Weights of a small transformer language model.
Size: 11 layers, 3 heads of 32, MLP 192 SwiGLU, vocabulary 512, 1.11M parameters.
Architecture: RMSNorm before each block, rotary positions, untied embeddings.
Each number is 500 + 50 x the weight over the matrix's rms, rounded and kept within 0 to 999. Layers, rows and columns count from 0. Numbers have three digits each.

# layer 6 MLP gate, 192x96, rms 0.258, rows 87-109, columns 0-95
556537458455492509475471456465364522483465457532528542562501558396489539426518485454473501436425510412446493519442471551542499477397361519487566397457532626450510541501481475525496427504498576567488410505436467466465560415438520502499499490532449473524490493480494473421541515508452501472
473566459526483508614487538464533554481458593494475528524393577514461463506490481384502472459476482547532480505548529454466539488447414454521474527511605546568438495496492522441512512519413559507508535508460461573617478497545504558587470510481432548523493541498551542490418537541505492536
501522514491482430535519483461456439577494407515466509566426532427503558484481424492570522440467472522497536511509399463490505479531477476504506555519557548526501475612528539499543604537491488462544514590567501441567499512501514508515390461462500505474487480449514564482428485496578452543
464515495540534438495550484525435586438406487438465526585534415543491503518451539564575504499476497513491587431476486504598529527452502525540495441483557501411510488453467395508507470499525486407533501454446515439530461524376505527557532535507630493559544448535466472510560570463491501506
392535506541500498486482547482535428370457464522475560480485490439406499459516499379361533574484515455479532462559512508409483520488528542511506478515477410522525553465489492542472478481418547480436521562521469446580456526516411429514438538470617413547505530584518575494588514511458517561
478568491554491494499528426480479605520464580514400466454522564534489531505617531522501494471542468444495453454451586434537505411469499615454394428448484552552470536493510538531486389609597454493457447439535401431459462466496522547484630561472559516532539443383509487526546459538482466532
530417469534470417578484472483501563561549499531475485580494458493505398449521651577389447427416521509522486532483487512499391412504474500498490508352489591460484433418438537461491481482436499416448533557511453534497524449558475556427544452449525612448554449457457557593440634515470466460
522483536551483550571429536477484436457553521504519417508466481429411549517467540590599534491475555503552476544518526588578531530527391428496501522488489507416534614533392495491409468528378544453424546524541534502556582499593495531510602522505521508486518556479519528500440443462463409596
621465515500554567615464451445464497478377568552478506501547458565516471488420480476482558476522561517493477562480382483518575489517393518526504450547538433494424455487518472551567463547544494457444465490565491541497462436594469546555480598472475470507464476517349529579468545538539510523
470465618534519518541583395453577508506510483479450539488436533570437489428489448482414519506532517375476476533497572584408497518537526531505463457545436459391541476522436508499535488487490540533472457508470524578525461538539529497466485514503472567433474483521450515346619449572567579412
473502570506472452429369489493505477467430410522467565440470507532531465516521436462497490501467489526524418438552608506412653483532591431427524562490502406430459557510461460573537512523450484566510491530510475400440545470457487479442479502465447502499529430418484562438490428566645422542
408520614481523432551538519484579515474445512499499447592496525510497487564403424551493560544460501563403480396428502527392464483506339547548545508534472597539455546554474552494422524500429492492516493502511492555546495531484505595551495492481443540563409471439453475442478500597515464562
475448540496471551459541504454451518458554428531549421571454534546499462541444484432541520418533529486471490406462478589396536617484568520455435543450554462467541422391520509461604546518505525491467498460490604509496508474505545527530498495529492482480464518542491524614508512478500425579
486487482501485495508535577559450447459495484554561587601470544487487492424569480495607499519565542517548435448479400562453492494572529566365520482442476466447514469564522474504450446502458527442544460501475581386517512411473367472446520455448551531577483438500431483428435557525404531483
542463552519514573460557487534522467524469553585489406467444414448487525488571440581568466599497387557523400439563500549455451516478495484534543526506545434492589517552526540558598480552519468403557545478509509560352529496494462411523427525434513487539461587535423514522493533487505469578
517516569509472430523510408531428495435507486513447560459497447438488537468455499526502424532439439529505409576446521501391571506493515525499559512572475461484607492508553574604584486452409533505464493460514545558433593451586517470467444406500522600488528498496478517626529568532570510489
541452517506540515446574500428495483523466425477496547518508528517494477504513433430470508538512498506485508490517412567474521396533492560570497526489433482507451490407506543495580467426491469508461425632531498454467422557427568473489410495547528379564439537533399498518485522448478487528
509500375491464492392492562455497511478484485439518425442536445520359511506418566505542552525545464524528405513488554395512529479537565573545512515483508501477538458491459513526559476562460472487501533461492462503490457494449424493530642556437513470610555471447553553451476494464576464592
505505506489507499473416487569486516461444474510508475481562481501475419466552515486452476522492452493520511423424464461487448446416398468506557473527505439507499446455498601473573497516495480527470510516525628474535527493457540432440502438442561558474553491558573502542613508505500538459
493444509540483482509377525506583503409451481437534534590564463526531452582494473485422537488491569463507515440440542535436622487493484454472481570471493499501509446480407486496469513533464607456505482445572518484465513441531454463605577589492534507459426534515470531479508500434442411557
525495518497497458459465485470431568560547545498490511423532443569490550422480538465469510546598497494590424524412443510506535462523535457515415391484452513492528503514455622587464575438441470473455520565536445373598517497535503378501487514590458510554536503468508404613508597586485546492
565396479487464536454529542507418551571537414556530460459472473441545504508597364497520535536449553511534445469515520507434483626524510470481506611410510494456490491467487454496517509490558439447482547523555500511519571472478425489376486480616485504614633485462479534463445503586524445609
562519500533530457521482430429531582496549555557462492496535444474464510541552456525406500490444525557596473483502568516522571498513562496552509472526491484524557564513509577390558569414471494466507506516376499490539569464548487551510503492521478426410428448488519503503492490546448519550
# layer 6 MLP up, 192x96, rms 0.242, rows 87-109, columns 0-95
508476485428420473458426448479543526473463569479399540476564444437526503496569533502497512513466473504499527441483387554434544540492589542513463483519427549476603552428502570503481480510457462575478447503458497489451613565570390552490577621412528463506519432524557425535481440479462520498
515537513519467547493503533455525494589502513511468519435473425452452496578522510464525461504422511493504492593451499477527423552515450530487484494575551471579472461463473524568475475517528419536443507470563497544485413441433519547491536511488517500453559437503577476487475393535452437502
556432405439516461502415490498498405421496475577479474489526490490512449529526495530529493542545458552539504425519552452525467525616512529501475501509550535524552559508435457479517443507457566495547450504467501477450585442509595507471517536531537489502428609532465595529440556617383442467
523425467457497516500435519436419433461461449557546488453470486487516405414416496476482524525403506522514455590503545501484547500494557484472532547473435533438478521501504523498523435456474538441472572449477508507528569511471403523438440459484481505484495533584451479537515594567516483474
488556459560520477527471486543471463540526539417435402496484509549497518504544478538481432487510427485545496468470511543627530389578555492496436487534562519546488564539516569510561529497562535417456467470484466563471527530453458515466593472476490525414477452428444526571501449452447414574
454437548515655499570482555474550537556553476460482499456476547502429429520601530511464558484434447542454447466580468531489487548420496591501542514403512473486494525437446438461492469455474444497551460520661483532440563552577464537538432556391485491625524556448472538495514556526572550453
486466488470525480442447480562526434490408564499409434461584537512397556494543579544538518444524479550485620575525532650485555487457516552550604519537456555469583531522351461631544573419529444499465498432396385647425468502490457437529527459498487435399464559431525486392565463596482506513
491546501497536516550474580469519473489477492445539468535514514511493529595433409479469513510480521519449405457502544527487493461523610494564405403584467611553486505487473397504546428515507514525414541551546538519398495505475546601472531522487569431527514596466485472539456487440487449574
520525545493484519518438453449532482435515452480504465523624454526465541523460469526485553514523529588444541517419512536504512511474442479551425520526449499468510397515516532444652422516515513472499481550432476505457525472566576550563430599529565521555536493500518489532439506493538481545
609473553476517482541487488568544493533528387484481583516528410539553515436518486508543492409435573527438513536528478471483496476400423565512443528369504477524452521504432478468387496595497502502531525491535424552463467453497433500547498450484534516579436450399462477463478492653496507494
553507477476491469406483457507504505431602502533420490495499563446438571550501549538431480381468474444539472570575556506538454623484499482584574494528386495363454541502483433514423534509556506527442401563452577470504497532529459562422396466473494500522514567539555639493480455439524508479
461467481469538467426548473447427485503512551505526514568470468548551426491558510486579440396485483535485541446387449492447489463522528462565516388462454695542507584497438498522508377447535539547546574568437398498527559551539491460537486503447520493559417449513387455461505574427506487543
410539526526475498459486547535447541448467493471516584508443529481464496467467527460544556473533477523538460532410562570495485500530445610418572492504482481504450444490469564567472531487428490513571627504454463437525436503518362488502449553526405472529505437563520446452549499485618554468
448431511521593493464466583450474458460488514517485400529448416497481463571572498500600491395563349541527475462509415527618565482475491566554526582455499419548456527518423471477498519462487555502409475491411462496391511488522561505480483468473516541518578547587458515478494517446512551631
469460454481526497568482475407530453453493561467537479532432474416452570415494576496408479583486513469553494503468471472475493500513501556520431498533399489445476522496513523521506400494516536535442531565545460425385494508547550515546460457525526548480532486516483460582425436577498480413
476416517499517518503525432514414518519526597448491583472516551516521472565431511517498554486602523414490561462483449449425501493442444533406452430524452514478481510452543508455444448562430527479504462443524493521474517434560496649542571537532486428535479433540615541591500587542441534512
525510470427487448525449453460500542482476564544536456550526499447465502524456450490479511614492507549508451566546525529490564511568496478500404474517397491515595478583574515487486512510511485438499537452486474484505473468404397481489457448446504405524449552451464410599636434510433491513
469417477455480514499603556422480502496506505463553463457458392523463517464434510541552531472511491476510537476465571455591434500476458482545522510393487542485553431547521528524527591457500439530512491510538461622578469447422458511485492597499521468425550486499582534479550591577574588552
551487523502423478545447442527543419549545537509574472469619440490530550446566470521558542544408458423569426423562542559536508510479597451523520540545522493543464532487530509497530518442529549470588579464581529560489523444532501448499462456504472500433485532531547500458496432524472479550
491464479477533572517475544486540417456453407638485464526539515418492539508527534507422526523537527462510574525483464571553525509442439492456467473528480468550522561446456451556449470485490546399569484434418466506481522502478481501532496576484498416527511544410482509528550437509464472595
493537442484549556417485589418489463521540549581594520534509503450610573495495475565498433568528519498435453535518490495548482452554511581434558531556565486428500515550538503553432451448467545567433586488536536589570579458419425588526523551549413538531523517512418577519430438545565444488
544565523494533483437453470481609530471496483501491548465482489477555498494527547506521482574545479533513417594484523463485395391492468531478432446591471478614478425507475568504529430482463467505458538409405549487489520443499492590507493450532575483659461595460489439399534537511508507469
566396434492512525540458482534514497494541521544504473493474450531465506483606452557558523495543514691459467496481558498450495487477583532561507458486443595514398469552480464469480469591448437552486488518398473564502531467418487575508515509456441553512451567466466514575519537591467477474
# layer 6 MLP down (transposed), 192x96, rms 0.235, rows 87-108, columns 0-95
495509451469538456450494462486564511566470411470538462476443526430473550473555481515490537529488519454508480429426520559486512548460459454619471564559486519478444452500479458491509535605409546515505457524452506515530459431468539525412455415541395458508510424419517550569513519378519442476
529569454526497472471471509562479542474531493562468435496474556446528554413566528446490493452427431551541500552510487439527502519374537451523486516549517508454471448475537523512503542520506576511502559419441484591493497608575510401529451500483443598462484557491433512476508543528543497434
477547450611512550494525539452472422536568501487552498439536564550489524486510519434478492491547512496521464451499531485448559533477507516514572492530523476438426410496484504526606477463565512472528463627568473569479561380529546428582475472499515446490471512576515572553441537537542454498
536512433456485499568614531521461534481508513576475595544455419430462443515515609491559508505514524598514448503502466502439555541431543402496524520498601489583433491496524549468499448497503530488450566502603547528556567540497461475401561607476532533497432573555499408546524516518473505539
522392585520442579536587498474535468463466506526464409518422544461483433528427518483419409547488514392447484531528534495403478463382427504508533503447582474587521541527419374432520470523605584472473568590503499560570503596393416545533494510530506519524536479481524476486576513525500521450
544547508518451510542524615512534522409501558534517606489565464621477544489499516449365464479466661458505537545537484500515521536510473413478523530477557557402541529416499520469562523445615508459479513493419479501440511518579496534437449390521585491515436519445488417470552492490495500560
491548491428541546457458408485464482548494504445460497492441532512421434551425500501573499560392543519536588549548526508455558453535490468536494542385426542514540451613411491428535490604543452418534495468434589434622435465569494583434554523444438459486481491506536527546521421435550441469
474523477459541535512540551553504518530463446494562556467487528472450538511485435509419570492466450568530423463438441527474457498463521555445557449442557570567483604465443501532498493502600519549490492599487473494442568533448548463538575639525493535525517563440596492469461574439540508617
543494487513512482518511508394476457487557526508554507540450573512532492576599486548515408508518437473486412510477633482507500510531516635477543529524546500464455558538550498532455481556431582499444426410458527531527462517438493547548498503578526464477413541484580429566435501477585484553
467403475470508464548501499425426567508464591558530518516518445481457420507546557550501519478432432504449458474508471556476453484536464576503534422441500541597525528464496432465393552486536500482427494513415519441473491606418501468500493576517536475477545537561544437570418575420399392503
459515479495501560574626492470553482578461483372481589483594509409431486525464530495561486492437482583482442463458475470532579377430525421561623417444514558540507486625555574518572411521470554488518511482505506525548508463482522512453526477577521520517549406484511538431431380549499569521
556534554484503532489544500412446439533519457450602627472529559439485551435486588580512447470582473487379564487558460561466465492558496418408565495591415450508639485525493435514370464538530495537423547502548503422510492593435548528462467428459533480469497565504534476449490463464547464457
580450450469549434462523577579508519537553468544452469535571444556534500553512504478507535411482447502549472582463551517462486539534455609458449453509542445437469548513569580388476429489472487604542471563540493593516510506586518554636490482530522495508523484558536554564533516450451526510
501577466520581558466525491582542430454593496545609479467449491456543495444458517524526474491514570529468631627585539490498509545521504574535534460525554548466485444502455476403528533560498572469532506478486551520495458540541566486524547521521517496427406468516545462429524464523584462441
561534569459627407495446482505476444487521473474483531544526486390467468530507484490499463560434501591586475535444504513580427534440405614519512402509510558500489463538594512527566485498495497545564470491516404501625459506555543441449475553511544621465566498521532584463479450518542483489
530490430517587383570451416461473500553446404499470482515449429459497553464583583541551501488558490513520457480456497566440550574543509513626488499493513515451471511510672484501508500537481517429497510490487483535397532532540573511498476522607579555496528494462506580476522464570553535468
451529529471489448497586541500562467468454497501426475462504523528508498508525456506488537481562542513544545435524506500537519483475487538504588502488581522480463537499501427573613446472467566529554480442555457582570386557473513463548513534516493541513552439513516678509519382495457550479
575467458479570507490431509516474523399433521441486499481538501556449469586490354567533421494448477463589439562444412518529521558622471449495565523530509478558509447528472534504380530457472511417609522446501477458478519503624499482476581511538500438515520545516522539461580485540536517533
482446495577418471609530523444457542522549560517463442512488483453467550475479512420536594471460574491546496525480463565441497526442596533481408471490527432565556476529498488513479500463479434496589479479469504556438477490442470500508555490459402499494511377396473525542506560482485434491
459591510576638578529586542442498499433557510530546496509494515428542539551451526516514451507531530486487604531482524504389475514560522432485469420522476588456569470483435465519460499461480506537380429508426464483501528471470488497418539496471421560573481520453514334532442485489580460511
529436581536474494517498517596608534446612519592490546500469498449501471551537526525548558492446534490573593653485464555530566495506510499480470445507458478492557473478395611597501568429429472554421452514516435457450499463562466419537504464484471613505507496460434489409510554452445493463
606441481499524443454420581468444561438460547540531457480473509525567417474493494533532495543458539459588589400462436508529529493474522601470465464535480517442526533426494539505392517452496608417419570571533435517425521449504512540638498499538439593506508464477527522612577525458544513436